Weights of a small transformer language model.
Size: 25 layers, width 128, 4 heads of 32, MLP 512 squared ReLU, vocabulary 4414, 6M parameters.
Architecture: LayerNorm before each block, no biases in attention or MLP, untied embeddings, gated attention, a smear gate.
Training: a variant of Adam for these matrices, 210M tokens, 4717 steps.
Each number is 128 + 32 x the weight over its row's rms, rounded and kept within 0 to 255. Layers, rows and columns count from 0. Numbers have three digits each. The size before them is the row's rms in percent of the matrix's.

# up: layer 15 MLP up, 512x128, rms 0.107, rows 499-511, columns 0-127
# down: layer 15 MLP down (transposed), 512x128, rms 0.0995, rows 499-511, columns 0-127
up499 034:145052131098174072119105110113120175118177135070216164069127019155142137139108125111105124065206205137143110133072110115166181111112117118109148140171132136110111157124155136110091110126130127149144076114107137152099164090174144189108121117132144132166128117125146127088149129089109085135097187130143112125154139095126162131128141182134169132118153096174098121071098155187113119157108
down499 027:104154162128119076207122143187109172178139131103125033182140156112127089126131124140091093106088118102098134160132092129198129155050154145087146132132157103154138121131138141124161115111161111120143125146131077150162130113167089172103088114125104110117164143162135151115110088135103195156154073145199151054177099137090064127130110131162105116115119140179154131160151129168103092076190
up500 095:097122121116114128135127108151169140080182156129114095072166183166163109111023131171108104102140110130116078143129112118168131140106099051126102104172063119131157096138165124143133101097098131118133152091135084131106099078081152138103102119131107125149106133119160182143167185116101133123058215140155067187152142128160144091070106142128137156178161108180128138122129140149103197122178
down500 094:096152157125136117181128086159097172097119131087134144137124172154105077053178083134158172083142132128114010094144133154098122153097113184111152102143153146165157137132170154119177093121178076083126179194174079138133159125148123152118120163164134125085123156214146136140110141094111139146171143110118132097137135103128055116156080089092111112117170145092092108119127099076155125120146
up501 093:168083165141107090054137091120144150119126120082137153143119120124111069094122098175142100097160128186105069166174107152167170184119140107127115129145095077130121128103129105126075065124136162136096130124149117116102071100115169126152146121148141239197139114103114108151072156160082137115135157094173132115117125084127184161075124130119172153106133139165117153092160144155117205170185
down501 098:136180144122084076105175097184107119086068111120224135198131117069013139134183067147171120164125098115136129113161123128098129104102180099146109091159082143194157066131120127173145124033129132127141144132163146124132120130177084156125088129181104140116117128144078150111105142117097168084132142131119144107082128160096163153130148128109120140165126113134129144152154140113131170121128
up502 037:132108123072162118092162138078095123138192135111201131044101106141136121142111120119086126065175148183126120134133102114167242134096117087092186169148120133130117133055137128082120163182080124135131066098128125131120104122141136143063120108135148126131153151116120126129179126068150077141089151120115107132126120103154150132111116172084160129117112046136144096091164093154099137179174
down502 023:119121137122140130114120113124084132191136102137153239086142148211093145162121152109154126116175192163141158120096123157084128140100120154100076133102146102120205136130144077128081107142108128066117113123142113148138079158185128123112143198094178117112145139114190116106195036108175157108157149120088128139078098161083128105143151150126108096152114110132105118088155109129147064127153
up503 108:134116142170135141091122169099152116067230100121140135123089074117143134131124082093081138164146111173145120190117123133173173106088112146135124159110121133123126086126181121103124208132157199160158122095098174172154161112134153127146121091160167123111116139068089173096129117126138139104131182156114083081091100140079140120159114169171162119057147115132115031122120150105081128146082
down503 107:096110125121169083135107162183123174104111188137097184147186109119066071117113108154177127101194213098080122169121167132103158117137134084138107102127115113132116085147107102188125105075068087166105127128151146121124060072125094155149148150117074182111136165135144104049121142177117172076127154188141113129156168100116164145129137135142119103106166111131155146089112160138118132116182
up504 091:102106167131153146125125184126152151065095136124133073125089146175173150148099140173111131089130177182126143106163079144185139090108000118089165071158181143144131151101107080123124141143086092112161116116113095150165141081169151124120095183119134100121130115130119153169113065154082117118105125094133148138107148200145155152092118151117170138111161128098114176107157074142117121118069
down504 093:100119114130140128100128042140083133159116116105129152118205120109099110139112139147150119198090092146113187113073117131088133133129166182109126134191094127119133175157135137139115135076173189142115144209156149160108116151070140109171132126143151118135069105168156153077150146132104176124123069155149119133134123092118129095112163087136016108080099076117136100087090100135135148153185
up505 108:135102135138109098115112082119129153081127140102151092141090112099131150184158119123105173102151157195185214123062122177175174119119090132127113100108108080129121129105171135128085088174125140163106114094157086140095098123171113168067093148049135157096132105138086110195136189137084101113115115198164100119179150069119076098095182157151091125132102139145156123161156149121144130134105
down505 106:104056157155131097142140151139091147123136098172121129120113076104106117145082101169165102148119109125163098152178158144134136110140164073226132087159141136146147111103154102137167139099147042084127101129222136092157143158162180172137181081141174159175101111108093116091130045127174120104109150120135162168104100108091147113093146095124132122143087148126120130096071158157140073112162
up506 089:133143155161096100132127154113086144150117117103152148155098097126111137166065149102101168126184171116204109112107145072199132159125055088125146134137097150127127159163109124120094141128116131144165127147163176109112173077109102125133106107123151146094163226140154101072132141043083096070160071169152138128124122139204141171104114121076120174110127058136119114101139091132106099168143
down506 089:183139091111144132130091157112115148142101066133113136129178123120115139139083134086139076057147112157110174116102091134082116104177118144166096106132154103129149032141130110141160134058133148109116101141159116196123141117119118149144128131189174146174129179208192103159196174171127139107135165058172107090124113145134105126120140054096152068134105091152112115126133131183094137112149
up507 087:121091103096124131156166198138065093091095121119125127160160103164106134155178046171142116071170125157134164093146115109096127144137130152173131119122114104097120113146135082120131179135134113153097127150075142158156080138073189203106112105131185133148160188109159083172131098124193071068151135101105120109153194116142139170144104124161177127078098092081119162147106102146158158131093
down507 086:172135107136158139065182079092178185110181137111181142078087161091123111133069176110111100099118177048156128136087160141095159138177118121116114104112134132138132133144149148132138070104107129110200103092175133107099222139183113098144129190136071087102099117125176158127110188106083146139101118140145114176097125121144125084134187135072101138157105125159131099166123131087129143131126
up508 098:158150174103132092121112139090072218104206127087138088123141016103165060116106114104092131133188109137143152144163102120179106104109139102126183138122162151148135120125155113077121192126062089159085126070130119112079182129119152122105162098108124140163155126129133097075179169145130160169137161121188124145114111107171183153151082147102134101118096097113132106148123150130152128124154
down508 098:151078109157134083127162168069126152145131150155143143067184118121096139136094098165140178184132121153108140111119117145180225118114113133156119069140128114078129178049152129137072143144130098105089143189142103087119078129146107132178136150110135136113114050132100148154094087122153161171124111126105104127106144177116099109111121140107137114097129208075124161125089128199184188164123
up509 091:151125210120146140134041153103082145187111134111161083119093138112106126095151122089140144155178124138130167218078122138193125146121062096113159118107170132150134127113182107116128157086057128093077134125148156169136102185176133105155129130142119152122150107134155083044164115115129134190172154105080135105163115130130174164091105160122135139070099102130083098120155098090096114139133
down509 091:140080045178137112135206108115178109063164126124151204121129129180149110140082136134120163064097125134135061070139134143118145105102125151161072149137050111081105129157074139104091098190181151169187137110088151091099164105079144171115099129118119096104127142155113153172137158104110116107132052178163131122099115144127125115150153131159082143178170133135136155121118129146152140119122
up510 095:169120123110106157050122096083108144122093193151141180152146139144157114137122102096112145090164133130103098061107172156170130143144141151134165126158129138107098157128129155119070161052136140154139086151151167137056092103208186172110123125107147187080081146144103138158118123141105120157140122174136106118080153091188094147146119129157151133133105132128090088058114040153133118093189
down510 099:114141106139100118138149171082130173114130125096255093165110166093104122121154170083125132104140129130150141154096159109118198130114093124131107125094145131111128118128140161204167096120160164125138161117108111092108095176107074137125142132121080090086202107037135096104139111102161135171121145138082160101102113136139118042082127131181101159123117150164110127187107134152166090120169
up511 118:129094146136120085077182111118120137058156134098130163139161120160152156171149141121143155143135158161103118097122085087122191086147135100075158117158161119100057117118154079137136128108120131127203110129113158138121120085135147116149067159135117145127214124136089148150126110114086115133073197163143097112101129097171164147092178116117121109074173055108150153115082171186086209109156
down511 108:107154149100123129081185124122117106099130143097129153185162075126164149099159159174149145114117077195143088166085162147061189141174127123152106113143140113078076136150088162149122088084201120074139112179112118166163100159078153159162111160119131139107118174167146173182091108151097137087099170130111134103088110123111109196123105084091131101086123147118136136181112125092148126139048